From a checkpoint of a small transformer trained on Wikipedia.
Size: 13 layers, width 160, 2 heads of 64, MLP 256 GeGLU, vocabulary 3976, 3.4M parameters.
Architecture: LayerNorm before each block, learned positions, no biases in attention or MLP, tied embeddings.
Training: a variant of SOAP for these matrices, 139M tokens, 2126 steps.
Each number is 500 + 25 x the weight over the matrix's rms, rounded and kept within 0 to 999. Layers, rows and columns count from 0. Numbers have three digits each.

# layer 4 MLP gate, 256x160, rms 0.231, rows 55-112, columns 80-159
472564526493511532451463485464547500508456488542511579453554544480501492438549488483508491522543525438500462513431487537542526528487445477573471435491494553477476445449517497495489460463511568485500505527529525457487478463504490532553506533
513492498509492559524513520468510448503510478537479488483473496497518528495553482457530531491520503491476490451484517507504497486512470482488499480492519485469473441491503450488536480472507513525524550538538491472487513519485488506514496504
498477472493462500464523532468511534505461491438513489547500478536499479482545505546444528513507509485539488490523505558469481478487484467489489494485498491486493459514479445446489545514506494510509474536491540538470482526508529504503522445
495502508471486513462465476483513467501492457512458498501485512486526520494496523470481525504519521462494513488487526511495497498505516507484510476504503497468506503481506508526530489466502518509494518478534515484503524477480497494516492530
515481472523476475483544501480538492508517477498482527485521490514531536572507480486523485459506470488496485504510455508501518491487523477491469480513483541492478512493486519518501470502473542561495461558542503507539508527518546500475510475
526566534443523515472484488463521486504559481536494516495539493548461535486487518502468517473541484497481514506529555532504490484515514477519530489493450501462490483511507502501510484535470513539482549548524507504515509463488480534529494491
498495519488534452527553519481495490490492504548488550487490515506525505517492489508540513515502471487532504473482499489512488547499496520499520480532543523485459492453533528520525519468461529501473482502493507499511472491484520545487470546
483474479487514480476498494526475463458506522494513502463466471499505500564483461527508519488510511514454515499504535455532517503499501544525508497527509517418487488486503546532509469478524466505523512483480511470496506513518507483510537510
488470475492490501502518492486479463442513506487476493516540503470517460512523487494482533494523484508544511509548528561512541478537493518547476459441514475472498502490516516532450493510527496482533499544509518481508460501493521519536455493
521480449503508525498501478466503503552494485467542460517487495477501472498512489537466502518488507465483485482499506518486463524487463505500531466475529496491480514479471512469523518557497480497508503548526513485517504490526472463492497451
464495502514501521443543498519478495516465499488511469432515497507469511519475441506490486537486494542509503515496461513504467512483462480507531496475487567516477482504461505463503441494492518529498498498509493525475505474571459535530508504
455505431518485547455491491474503526472529507520495501513482462506455494544526462467511516527522511522480490466504495494522490519460524500489496496506521450466463524515480498491482475525501572530553524534519484487490486434547542489484543462
457501489499497518529533508481515500484550551509491504536488523530461453543501482517517519479462516534488470457475502491512515505508503492522487449468513542444538491482494498487530452540485512490519497494520477517504544489530456493537458469
488494490470513529515504532501471499464515487462497483512452502521491492499494476501426518530496491488497555450532505515472470502499513493527503536500504477505513509465500510531480487508500510501508481496504501493503502535473513518499488506
570493476541526485504481524484530468498456517515545543509510461521492506476485514512502536445524481474463511495499497512516480542528510486490496532571492522524451458522485511484473515532499507506515511553522521527472483514486526482487495535
518496536505503479473564476455515481488545465492527504475507527506485530516503530514494478500500503486458487488485527507505540523485495487532473475513482490520536540518537489480498494463535501468517495518496500496520489543481552455501493525
506503503458502524479458475506492482502504496501497517495514484510489480527475500489475508491511502496496491517475499482489495490502522476524502496502518502489516494484489484492517496496478500503488507484490519485493537486492507471526506517
504453527478515493455549495516505488506528501516534487464516468544490477487501502495504489473524495470477499459487537484533492485500530496505486475551518479426504476509461463528500458494491515555497546493490511469578449442469516489532494488
482511520510527492463470512462519496519508501513499479451485513481532538469500515508483529519552514484491540489458491524518511514431480510495515482508535473477540497480521525488452516515505509487467474504552519481514516562520495500468499463
514478456519492484489437510515499459509468494490521501489490520496521491511499466527483494488504456492487507515523534575490515490427518530445491557561479503487494526516497473483488492540528496478490503527567507523515499457469468455462503528
500466527509471494508524519496498516513545473483490494500453481518480522516484513498460525541521505542531481500547451513487496464504507498488513546535472500519503515492491477524483483505507508514533456537483463507475472470507499471516495505
509510480476507468549524535503471513491524473501502468500485474495470495499501497486467508518550480499460522536485486473528452504532514504501485526559515538517436496508527490514477474484512506522481489483523515486519525480493489522529478513
497490519498521530493501516499483480526563458510548499474504483533509492483488498505530544468501490484513461464550524513521522490508497500463502505526473542485515496502507530447526513531521484539497478493505472471518479494492545483506497478
472519511511473490502505507530517533505491473522491533459497568485531490431502518496500528466539504472493507510517497473524479502523510502493558485524488551480512493483510532482519511525484471518490482533449525481519556462482473486448490520
482502450506506516460500539448520509495495495532515539480510490497482519505506476465509517503499474478498486493492464510522541519529501512532497493530491524430498521477512512479463476505490502495524519554520470512471511507496523499519524527
492454490506487477523517494489510529474510522534478505495546495511474507443482543535500490499519508472451512477517475528476512511495487568478476528523481509509504474504521473520507512501531514478470504531520459484501493520464486519521526501
541516527515506499495504534535473521525499462469479464518533513477503509502483501500489506503473500508486487489467478500486526536541498470489485487501434568443472491542485483494502516494535536539500521461496491483494511511545518482485517498
499501476495513505504497515483479484510520509477494492514469516511492500483494474501514482507509516507504495476503483505538496466507489488495518470480498510518490507485499479496529511477507474473495458468533518510515501501501504526500477495
486517538503454494529512439499512546485485503528527534502489518497518555520495496514483498522472531502493523486487504518486497523518506494511518463524426505472455494503526479477519486462509493498518499469519488502496498524478494547490497531
518520539496502489491477476467489462501496536539471508474503545458520537491493525504532486473494457497487503520489460518545505508510508516500470442473478537488520495464510515530517488516474541522518515478532534519513498460524479519464488502
487509510478513521496521498468493502504479481513494535508496498499504513504503484499484540494506543496504507485503516510475519516465531519461470493471501479506496507466469482501512508505503495476482502524498536528499489508501510484481522465
524487504487428536477520523507488455521531506539447498467481498482527517473483475465477529535527546499496505532463472496538499503468496471474472513536500518535500488487526492501453483547509498498539493498502546481504523440508505504509438497
496490487519490493457486542490505494568473502492525500485477477533508461535475494479510480464507493464490449481519489459493483469512460526465511446527503495481490500516485503477486482480553522532508502545556521558499485478507465495498476495
507524499515469475488498504476474488485503509507515489521526524503483524485509558499494549519481472496494500515486479476500474501496521516517502516510429484483544469476495491521531500491498524540517489484480517505518502483527463519482485483
473509498477508492488497491557501488537456503515458483556503510502514491530510475493440513513485483477515535535513505482523532503502497480487491497507518503503482503498512509448511517555513525465535523515504466484538450487509482489480544523
479508470499525511479526487488447488507495514483502540482531554503501507513490480470489507475515530497495506482490514511492465519526454506506480453500515510519472501506538518534527487460531499461465516526476489485485545521452512481525481510
461477472511483500506501501481502492542490540521508492507446499533514511536535516520492502494509492517496493514528526521456461502509452517513503470512526508509509509504477532505512517511553474483512455500487535516512480507547507482481509502
539521452492476507542520503468513511514492507550505484486499524514496482525527468483477491518472500501473490484541475506449489498514479526509475519480445483492489485526497463491523453516477515536520496511491482494516535495509473522489478517
501510511521530542498460491520483450490520476514487425472467514517501504493530519509463514493507476456522476471494509495489446468522489520508532498519525516474477525481485517506523492500503499518518520495492500516484457496505492502512524530
521531525491494544504548470515552482460518506492490525455542501528493474498484448523482487501445500538493450487493472534521504488519472555470490567506477493492516454501515443493515455507499506495547490497492521512565475551510506527477491488
494505474484493532522496533517477485510510479505501524492515499534455535522479532464481524510506494522475499541438497505496491479504527488518535523538496522509519499520502482511497510489491502507519501481500549453481521536448493534530512494
519473495504523524461493527495520492470502509492482530507541511492478492531516509515475520507473490522479531534456476493507507539524462482471510496523467455522518481524497517496479536501503509517507473482531512500494542521444521547530464479
492461498507523481486474502491557478508492507541522464507504477538488522490503481492538538485519510521505500499473503528562488479456513513503540501505488527472533522536476520509518503536482500472500447518492499453526476491507509494480507518
539462534526473519470469493486474533489522460494539528484486484490503480488497482498441529531495538469518459478520478480495512502504502465528499554530524499509524502486476501528528460492479536493566507544472487504544532494526488494520544512
484528502502500502494509497487475508489482480514540523508519461522464520544523464525453474498500506504474523537492541502531508474504444497484506476479465503476526540445484513537530471519497503452492495506539488494498494509489524526495515500
516478478479461527480507520509531516458534517479475491481494468496504503467458468524466478488499451523471517446530465519537423487475534520505485509533528509455461450526508466491532425510527522506483486481516523536483486456520476511484530508
503520468462500497528524445506528535493528505450507460474473547498467518507480462510500530528547470486471526498519496468505506500504504481571534473496525470548521517505480513488489499582510486498529451516498504484493470511451493441466478494
474411558495449511506505530506512452535464562502541502495491435501504509513511523509472484544492476510475511435502510568549497535498451525511500543557481515477457487487477490481543515523523479509479470489499547504525500574499513538499474485
498508502445468472489507492528492512474503492465496522479524523536450515513506500532506504505509514479522503498512540512510481499494516489541507492501478493487473484469468480496504499559476461537515505499503483543499481502503490491512507483
490499513488503480524490500512511461505500525498489535496510513511505498486514473516512499496495480491505508509492493498503512470512497511514474486523505520499555490476485501486488483504487501492513520508500518502496473518519522503511523496
525469455499509480485545500468492522551451539519485451484488465487493464497496480516519509505511453507517502513425499513537536488506496492554476503506502489475513531530505491462488517522474511470495557498529512496540509555478486495517481505
566478557520487520487480522464505532471523476480528470487485515459528516521514502529495485491542500471527529543492507510485517506518504435497524484496509499546536513517541518483528528537493469464458446507472512470527495479508465500472487542
486477489492492518473496511513503504488491484502472524487515548505506515548503495461479504516494484493486519502494502475504520471464492511476502486477475506497513494544508494469507492508469506476498531542511514521490500527483510483486516494
498528508500487563489464466488531519502484481467464525525510544458486512492501482501479503486533453496490479501507488494486501507540526463550515477483483492478519468508475486496507482524489533524492526526472494514477504494467519513495475486
472542488517488504482509516511498497502469474480503526481506473546487474495469494498495531516490486468489527515512465510485497468493491491489484483510512509496517497495520492506505525491519523487496517522457529481486468517509502508489515541
504470522499522496547509517505504511507487455524524460509525510499529546467474487509536481469500501534467483541493484542515515517517488512463510442499524517509503554505453480488502508527523526519496491498477498494516484480477552485505531450
528436472506474492451484516491552498530490528503535494483479500511512531480450520512502492529523527521487531486527502482462512481465496506492479507485496505420493463450555491504492514493460542527472540511471521548526474558499496520498522527
492513539509479512498489538539522459460480534495492508501543493510490535514457521453474468502515537529490504517510472512486516511478506501513501519472507455464491530486575492516476470495512506512503516516492537486484550470524504481521475510
# layer 4 MLP up, 256x160, rms 0.233, rows 55-112, columns 80-159
545530502445451516452470491480482466479511485496505521481541516483457558471536481466444541522559495497565468503533512501460489549500511481507532472489509494478549490478436480466551515479476501484499540492509525478455523501518537538509560485
495495489520514465498507532495531466538523443521508543487502539450491528519501482520480534451540515504478485474515516475518492498548526477483477482493498494512445531515504524475476537478491498521506503496508527467521461517467507505476476517
506494449527509505509501513507498512510487490483580499525499529539480485556489492515492456490520508502514483484483507513502509517494462491531469534505510524483495498499519449476503507493485521470446522511502522519464493474533472433514532489
487537501471457477474504516481487491510525508502480487481518509495482520523502495485506503519478518478488502496506497536464488520510516516488532520507512483482465508512493473518485501493507499530555523473513491483495491503497507482480507545
512475526493485524509454516494511555509502520534571517498461492520443478525495525503496474491516494555570487510534448512507511500478492546500545534475481470517515499504481476492537454529514507482480541505490483495513495475531485463524472492
493555563499497431549449499467502511505540524474460513513494453475508527513490510502491528504569531501523450492552530515517491551517530489461473476461525494525479492529486456491438486518480461542452487489507495505538481531503528528496487508
507525508533520484451446485501514503483460496457521464488532545507501497449517528484474508518467505481474457512497494527536502499495521508512520480484495477515479493516482493495475525474471500485499519537508511503498498482490519485503477459
458470513514519493462544494506498523469527542493536469469501528496488518516504520533521512466490508500495513499495495515534529511526574516520478496514507523457528488486503500499526499493509467478455490499441510469500510475487505494479538521
463457535525509513486513493544469501479508492494505514494500527493468479525526486495466513495483470504521534480521479531507526494499523467534515474509503475509529479516509532491484529550471497517516491530529469545483515517506497524514497489
512546520513491479511486515524523477488488476511494548512517472454514517492502501525460473520524501502496497496508513493541501536482523491489498515502476488478539481545537513499484482474541450476490462463521461477507475527478502495457535489
489471486529484537548511518489534553480521508539521517467492489499529470552467456469531497474486505561480460514456484590496498520503541502529496552527528517466481502476464463469494537535512490526518491548510473497463457537543520508497548509
487484488481481464536526528510457487495494509493551460520517475527493507449526477491516498518527522529514483543484470492465484493472448531533451480483518493535499499482470465475503510505482506472485516493523518481514540524481452543515468483
529493517464502478507451511503496517499489476500502504466501506490458520471532532506471497545491491456474470558452543495491487495483508512523475491514491499495493483522453497488489509452496571559473526527503506503524493515491512528526553483
507492490471513530520523500536471476471500502473483503468479536475528478498530489502482494487500487466467545480498505498483471503530510503493477519464502482490525511502509505503490529503525467528494496488519471501510525503485505520500497488
529487489530513513481471535477523476444494527486494511512504501514505469519488506513502568468454433516455520489492489505554477507512531532488468487538486487477478465541508514467530508509487505539497486531514494518471503491512539459525476490
542525513516474508493565498493513453490555483493517486512498470516490518478525528522481502496495532501503489507457523507502513520505506473519484499515479500484526506499523502478526489492479504503540520509498490493515477498478511477469484497
501521482514451538470478506514498496531497509489502501523511510491510506505471500505481505503491506518506497512513516474462489508496526500539505516503488495506530514522495486503542500501491534508503496486470517467493514475499500495528513522
522458507526476512479535509525487518543511537522504499507491468507530518483477568509492493495488473485484542485518517482544483524476510509445485515489487434504491508495478503491494485480527480479473580490496493492560468459474502518551551470
486537534473489501467500506512501524466480500505535511502498468438484505481488464487487499439493481522486569536542470480428495526549461467499500466509476495572501483511457461483534503483495489488498479514460478511514564480499496482513461495
523528529464537459542465469507518446498510456499421475483480537490522515502522498513523468516497568525523496447492506491505469512528524470489462540461470506437516487487448471501483486490498487550502489460506478449487493508512512511488484555
513482517493517506509499520498504487480534479506501471470502552519487499491427506504525496528543517494506473511507484481497500529513487513531479529554477492486493524547516500530456486546507525563526465474476495518470487501494514462518482487
464541513519476501457512480523483518466515528505447511518491499511504538474497466543504502518505512484472476502516499511497530458518488490483464515508477466494536492490439489505493460521551522516477514486495538483555477539497522498476497488
475494481499495447513517542515499528487518496496493467490502491533481473511465462518499453515482476541490520497497471482491510493506497487483493543498509506524519508511499512474477507555477482481466457519489480484491512527449498503492448501
501486503524528480531523476512471500521501487548460468433521462471505464500521492466503473491489469474505503504538495491506467488500510492504517550506539519471500495505492534513501495519486488502484526493503546465494468498538511483504476489
489509459512503535440508514473504500453486450492476495500537478504533517510460483483496515498490515470487504494503439484489509533554503523502493478506479501443519496491513512483486466512463497482491487517525498474482493521515502494511487501
531512528561486506510473511463496494487490528529493498494482511491505512532535508463556503508533472553532511488498524471521477514492511507480494491508537551522555481510486508462504477479536465493492532510477506471484527499499504523492501513
519490513463495498471532549474494484481518476510485476454510489505501521513501517466493552453462508527474491546517490479531515483526486496531516485490443510498486495513508481500501487481519514511533505501515509484491476502513527484477486503
475501507493504496462473463467514472482493510496491485500504490490521512503520494511512502470490479519495505512491496494486485482514533501518486487527459520485541497517496511495491493497476489521534483471529513524518526480532505509521502506
522476452499517500478520564543506503501564502488507453498515483491481503509469498492518507525515491483523475529530500516507490479532521525499430548496595459517493522504478523506488511513492484510493511549474517494472475495497513492498497469
510533518529535567517499516523523517518542476469523529537478484538513504488486469483486500485526536503482508476541526521495466475510494531475486531515510489511477501506473462457459513491506511535461519516469498467510508472516504488505512499
508468465503512512509511512490521533502506490507495483493514477542503498506523516487521465522520479484533505509492523519452514534478511506512509499524512497530503485494506487499460505479526501495494524513497478487530485514485503509518510510
544508505485525484554465527509525530484506524480516504499536473451481488526432529503499457473479508483478485449567494510481504485511488517523510496472504483496455479536503512491522498495501483485459521526526487527466477525510519532517532452
546476451501501486515528505509471529541487530504520539473481500555510511511505503502476498469502507488488500513498487466474486539517482528516517481501500484491466511472499467516481479458508574510561536518508492512490539469495478453473531522
511516500523462483478499538489509496524472529528518492520502512485502483482500525457463552484478504517469454501483519485485481517482494502546501502509490470462547447532478478526514496503480534551514504488501531513509511508537488501503493477
488461459503499516481492455528494494530497489502534499563508510457502523497484455459475553488489485440482522477535468472525522514475479494492488505489512519490477497519538493488534511494552526458530495481494493492509449484500515471505519508
564497513438480472504542531502555510516515497509499416520485494491501495528529462511531483550475507503473499516487500493491524484468483539495482523513526502494482478487444493446472500504490500512518502523522511529485480537522488565549504492
494539525499489524466465465513503502525525507515512487510546464501453513489514524475503486559483562496477481480481502470523537543495527488489519525462482500465523494498506477459492485466495550518479532474530498517477512466498459518490494499
464477498481487489490490479474538516480475545519482497500533500551497508518538497519531491531478491478476494451496470513441489499515443514489527496488462477479543540526513466471515479547490512482536490524521515529476534488503469490517515531
528481534467485493454516492484525520463478509500511509524509477473492494462516493500482495489494520534482481509476514512500502497501496464489464506546516546490518484491515463478486504499520516504501441528510520457463517521522536496505494437
501541500504502530482535504507458438449476520469493513530510537506474475484516553414482581564527509512480501511465493439500512521513473471540530513524492484479527509506501479522472498473494503483447489498533524539452509482502460506506519529
498515511469523471509514494524506491502510498491487500493489525506500517523492534484521492512488477515486489522470501488517489521468514496501511529534494472508486501536517518498490516487490492513488493475507514516491512521485487533500492512
498499496515459470521476445504466494537474490485513487499487484505503512477479490523527491523525479526523451504541489506506500517483517514553476463485517527462526504499506485490550489472461506494500511498478496493470505498528483513454511501
500465499457498525486506528480486482493458468457518480473481475472442480476457507488493564464486515437499485473496531521444513523478508469525512497507501512464480465495525461533481438497531515502484517520528503503506484493516516524562554484
485498503555500468556457540492524495511435506500511502513533475541486479464518430496436486523501549468485567555505494517479583546486428436547519512470527559502539499487526540510506469498486553496518533503482513456459525478511473414448544477
497472508493459513503518524530478514462498513526488488523503517472545496479480476509494530483483512457519470499488477504481459524534505466470530542479538485482477542523514494505518510557459504511538492498455542483466539527503459494488507505
477484480479486502491511508530518500508505530447540521518517515534492423506478545513420448473512476487491507461500509508468454502443489528518491477510542470493472497507505540505547475491474526487527471495489529519493526482471489511498494488
515502486518519516522492509461518557491508531463533439505507514486490458543517474538470423549492578514530510478564531483472483500494490536487483536484512516547500546512489466501491473498512507493531480496522483490473520504498474514525500505
473489484486462527490520477475490528505482467514506457418485513502493476468521446567511482463524461489530499475485508495520487461502545548511471484514483527470520512498476484490468531492479503511474503500510510473516544501512487462473511509
517525505519483520487461501492501490478522499517470500520509498481512483532501489508495498497496498496463477495487486517534496493504503503523465488508505496491483507493481519485487478504496496533499508487464496540490524463509485462518500497
483495547500519512485505483479534514494494467507506472515522488453517522506492514487474503487521508497517502510486474523493497525502488492490488463477476499498482450478490512518490483471501500489480495503511505495516516496493477505501485505
500498532459495483480493494501514453473499492515518563456477506486521506534521535469478504496534469473515564433440513513518543507506516463512492534499522483504463482482502508507503516436513501510478548513470469472481560489447504546558510505
537521488470473533450490507493483497460489480481510489497498489453484507512489484507501498520518495504533509507493499519526514486478478478501530480509474545490496546498538490459499521492460473530557501503526529471501508515491515543499523536
513541493474482508513494457488507497500515510501462475518481495529513503492513554497492491488494517493529463471502517471496502478515515493498480508501496508520485480479502518502493478478513504524519477464492487488520497527507494536524503488
521528523468521486500508496513446478472462510508470526513494493496486474508530513500480530497458525501483490446506531488486468510489511486489497520457523468491523521520535497504495487547478484520483498531472510475502460497485519509514479524
490490504487505471460500500498479505481488471509480533476512483490489492524491514502469503530480490494511546484510505495461514500483495503474523508499505476523519490494542467504485535520532496470497510506495506498518489502480505490499542509
498518532542470518494501489497491484520472549518477502544469503470493498499485491510486513515490498521486549520488525518488493496456493480500515463450458499471516472500519482483497462480495476530540515487474514509504502517499474507507513505
488522513544495521477526451517535500494466511526493490490488521494491483469459514515467527561474512523490556510520483520517556561492482508527516489532489440505514483496519473525539499471497486511491487504513508523497523504522540495494493514
511501540500506499511470514529512499481450520520483538470501486481464488506510524451496465477514505453509548480499496538492537503449507514455481512491498503456511529525544491521505536519511480530507488514479537492544518533539513496521476455
# layer 4 MLP down (transposed), 256x160, rms 0.213, rows 55-111, columns 80-159
562520515489480463528490526501512493529445530491497426461526523426521497471539472533481527512471506515502525520450513480517502485514541489471516496540514484466456450507499494437535512484536480462517451439451520533465448494576489525504488573
470476493496485437534508491481514514504474504503505492483495536514523525488537535479481491473495502471472476469498533557539530523460501468516538507515525475467487483477498525465467507528498489475503488452539503520455502508501531527493514478
519511550490464519474466496537507491493534504494511517471511496468517500494502464532526503524507535520512481509513466519480487493493491459523534485518536534493461504521482477527501503501561489486466527560557501456513519504493509506502522479
493488474500504507498493522492532543486495516526504529501514492504506544486496517498532527475490530510492455528513485484551478455493452530469485508511477491510518535494502501479477476478529519514482509550490503501526504479508532492484506462
479496467466490525481505505446503499468510506501477541487507525480473464463499584501447524532500475506535515490527505510529525503484484548496450509517524511459494510512469511509486452541482499458453539492512488512503496489491505478483543557
531534522507488485528453488489564512490522501500518488495508535516510530466492532489510512522515456527477503543544501494484461528513493514472512502504455518516499510502505513508480487488523535519528507538499502497539506455478500502512474476
486516513540495497486527471526462511483553489459481474459456510527491503496496513502493459502519530481533506476456518521486487507484526507486497532523461489487531504466502504475505481459451465537473476467552543510525537562494525533498506521
499524535483525500497503494465492474551469471459506489507553482526501522496518499497520478477529498525497467492521509490547514448519518516493567507461485522499474545503500507495498501497504481526527484531504548489524466524508476482482493467
499556553488540491469478526521524467497483455458501472486540529498476476504516499444541555539512487534516484485537487516515501516485475480471478498485485476477501472472457505524509490535515481471505501497475503476521523448477502501528493454
534504488501467472483508509476527497497494533509546482423490517517568479497480541497527503496488534491537517478526504493494548465476507496516548503533469513533488502454454510498524509458462481489472490497458505495517506475528473513488499545
496454522501488481510494427551492476496506476501531519465524459515503572516465483468503507503541441508522460492487498496502508472535492535513475533447475463545507519521494522496471454447530497501479498504496510528524482473531518467523515484
515511511491457506537473495465518472520499492507461473498484489493499522530474519545523476472490455549508505487515490520462496497537501518514542511531454514473476490450469517517511463538508471488506502508516514474518534491503491470556488531
460516532505470450478469523510487474506528468485482523497478504515456497554494519461477517434564504511503493472458450502497483527492477496525445516488447491505483521510497544501505507524462487521480518496503489506526525481463487488535492465
469488532502508479509510491530427526487532476465532493506516478459476518500498494492538495529499481487501516481494498507528497500479498498478493524452522541505506499490529495512513524505525493500494462487517535489520507453500454420483481494
552480530540497527502499521513457568499532508500483465572488512490498510489499528498519510482463447514450575498464531515509443514510520474486499502471487537532550479502492480513488528499527543471510506488510459455521494501485496491477506450
514522554532488514486494480534500536494493494468487499496497469444480481513518506491523555498494486466485503510521520508486480529539508518451516535519493498511476547500509457518514519484499499459495492459466492470497447471486511462473488487
489506508528490504502536518508532503524511504529493494493491465492489498524504485519502511496504537512508453466495505492507497482528510511506480505516511512504510501518499517501479509535514483480503512467505469522516498489491487497531520504
520512523462479504473482480545509491489464516502496494511505516498469506482551481468488517460555467513507485489475546491484513530527521523484547472546492527511492510488468485503502499502523481544503524528431514486528507520463501493504520463
506490443497501532493483493489500508503489447507463527518471509494462504492490514480466520489525508466487509474505504522540545466505485527511476536504556496493517429521519523518471464518468552443469515505503511522492534464515531520529530536
533499520500507488541504501499480506509522516553456496523547500491523535512503483501537474478442563468527539529484543526456528441512523454508521509517508516509524486496531520541525477444524511498498525502508519479521525494497493506477443487
498521467493513510498519518530480498546523492508476498472479468490497454495562466510473489524479497507476536489522466483513512484525488474504529532498579524506527497467504445467499522486537529467467497508450485514514488505490539501494478516
506476477455480523490497493478522532503526515483466501508490482529448511497464514484473477484499548500509541553484541535526471476521479498501559492554496497487497532480435521516524475505495499524494543476479538516555513493503488495511454525
502522485484558502485511528501460483514475524490471514538479440530496459504483485569504482487498476536525522524492509470466489522509511508535465518496531460466530508516502520487467539470488484485506521493539427513477502552530525489462507535
491463524500493526490491521547473495458493507495525483495483474457518495439465479506480492532530494500493505510508488528472455445523505510523506562475521532506484498485535510489490526459555502482512478487490502452481487489486495521409542481
514513541489553503509491525559504533485484494527528418517525522475513500461473504503532479464499487489533501515502517465527465501484463493514531549514545495480472446478474480499499433472485504535493479457495466491517509493537526498483484519
510478502552512457513503513475504539486483475447502547503485516508499514492477486494528552542450483474499491490481550504485537524555512485507517472514470523529502498479498559482488447510548489496506503478473505488497464514511500525522496503
485505497485544483511474492546479543496505470462515514455510478468494484501548504520526500489473483577466500508511493497499498537496485508477499508495478504463538507531543491500480521478496516501497516454517527484505479522501510488481483464
510515500500491504516529509575483469469501528491516491505508482509502567482545479526504518452479486488484502484511526515479520485498517515485487490477539505460493473488497512440466486467527526467495500494524498507498517482477473510524517533
502510474499510493475465484483561473495477553464467518461520505482504521473501485503515478490511512503504475497480503510493523528476515510487535489480522509488496509514505531499471501519508501515485523510514538535529480512500493523495497505
477494456461539469511530491488471471501464486513471485478473492494508503521523481489537521510511498492433455496530513504561548489533463506506540510526494502466526480503508556464510477498513495484470496504469471504495487531475498510529478529
495500513498475475504481516493494499497522506525495484518486529488498530525520510487502515487501509517508486498498508523493513494494507495495547501506500511507483499494515489498523492535488503508503526501514499503502507511498504467524546491
569516468454484453493519556504525542525513511516459536519504491477536507530495481468508478527486459469475495527505510518526520445484535516452480494503562468471505453484490503495499508511486534490537529481515478500471511548509522550530504440
525514483499510485478495523538549493495477503487497466487505478526551460522462554497513540461508541465516477505499502513497535467474538520509492486516509514535493488495515515507529488509545515444503545473520479500528457495514455561505485525
492494502536482503540467520548475462484476482489516499483520484475467486506467541501522486515507463512506534505481500476492445489509487526487513520544475462527522488519528511492497480493468490523506530486510519496544506477525475467459485484
530505461533554487478487473484495500474445489505517507523535499533439529535499481494461508534555505463448482504501462567490493463503439506429544470515477554496507481513519477548475494479526447529494530533455459522502457525490521480523537480
512549496504495483517462521493537489474507467477475513519481547560500492555490498502471499488531481488484462479538485469528530477477478529515467509512485527489545460497500548505500498518452489475463488519457527509501530498512488529533515531
498479471517510515518525546508514494458486530506506517488520503540489527516517481553516499543548538513508463485515474516522496519478482479508521479504536475478494536481499516519511490525476449551506508528519508489486521485488524543441517502
494497500494520493496471490529482517553470503514521519492476451543534523536482477479483498454501512512520502509491503498477481559540478507523491445501532476471488466499526484505528517516453470520497500499496487516497494496482497464509505512
515511477523484496462532481475500501445495496499466529504490500537514478494513512486502527493510508510504510535448473525481552534459511473533553517436468453497530498489522476518507517539449509499464492498482491549469496504463506518472520557
533469506529500522484548471497527563536489502517521480517502500542469444485528514516439553489523536489489472498512498545490510489438490499483474486523467510501480530505547504506465524527501529472561523498505562457550467504451507479461512476
520470507499548510497478491517507511488502494444516421488514489480500561510493516533499509473494521520536540512506518520475493503497488503525522516512518485534474483504522489500495548475528500460464516483522476476553479491527472525481480506
462502473492538484504513496477533490472475548544496512506531500489458487491551496517505535461532520528500515478486506473538496469499542556512521482473502536440487473486500572497497503522496506508478518464456501530520496501494496501507528493
510468489475506507523445479484485452526510494525457508446557492526502543463491566524490480493497499449461485520439550477503517522512526528507495456495457502468502482498505524513475528530515490525516471522476484489486466506493506514492484562
508504491539513460468519528501525489510504534522490472474497546524546520497473466505534462473529491495489476501517487480510518453464503512519545466521451518535513490535519470438518505488480463501509480471496441497525499530531506513526429519
517489533481533514499514507521482507544525463494539465513504520502511492470453512497528479520515536521508496471552504470505517456516491524506570492500554514467498479520503509447482481474501425455546508528494496504489512509515476484525486530
514528482480487532456482531497511471511423518543561502514459503490461501488496523534506513539504516542496508494515471546495511479504488488467505498487506543452499517489502472510501488489483504468553504508496493476507509514484548501476443494
514505501526492525501522540495487451523475496519490489540482467474508520511470482514515473487480511485478531480538509516491448488537532489501520481524529531484509508535452520538512508460453530487450521478500498507486538479536529541466503502
536528468490469519487535513494505463463548464533501541473489524488495521491519555483495518496492436483552506549450511473460469507581476471476460514491495515497535483524526536487510479513537529514501482498526506472464493484426536497482555498
506514501506482516483509505503518505538488481511488479446487525509553501487488546504519511509484515470485492516511466466481470505530510519525468474469501471487478509503512465495486475528481509523480466436499503488503522493496520476489508485
497496488503506521486507483467510484486526508496507509497510520487502502493495522496491500477539493475521495491494501512503506511490517504508467528513506482512495534520510504508532513500480511497490508521489508503508483523514494520496514497
516522497540461522526531470486485536514481540480485470496475550499497457483539495485501504451531487455535479483500537523506494508443494495502498512503503504537537511542488484450489484526487477511478502486488526502523517546514560499503561520
501537460536504516485509487534515505457506492451449526495454516550459514497547505474499489501509484501504489479494474527474525517529526485509509492480514468548529492446531551519465517527492514527502478523514479508478499445507507495466536499
512529478430535507517490503489492496494507515495526488515498488483527503508515489499458468511504455478500489470526532512469483489501552474442519514521541539535471453512477495525506498480489507511451494469491464496493521489463473498449451461
497527533517506485519474519481486478486506480541492463524509518479535527477469516517526451476484492489510493447495513462473482518506504493476518501500470519490547484475492460520519484497485534513541465482498494498508503522501489506498514486
503526500482478501529485489492496485501527498511498506498496510465513523487492490491512507485501495548500504499523484529478524491497522494485500479482494477501514518497519509508513507489466536463509501507494483498478503522476465484510496524
476534491465520500563539532526481522516486464477526503512495501503518469485507532536476506532508530534462493505511540480509470513474504487509570492521475487486507499501523494526554504467473488482483495489482500473496501487538507433505517505
510470483500506510523517489481544497509471478538519457536477511498503495471498523481512540467528548537516485476514517520514494456533437487462498466497536502519498521510454515505500496499536530501495507514519520487500470533522508487526478478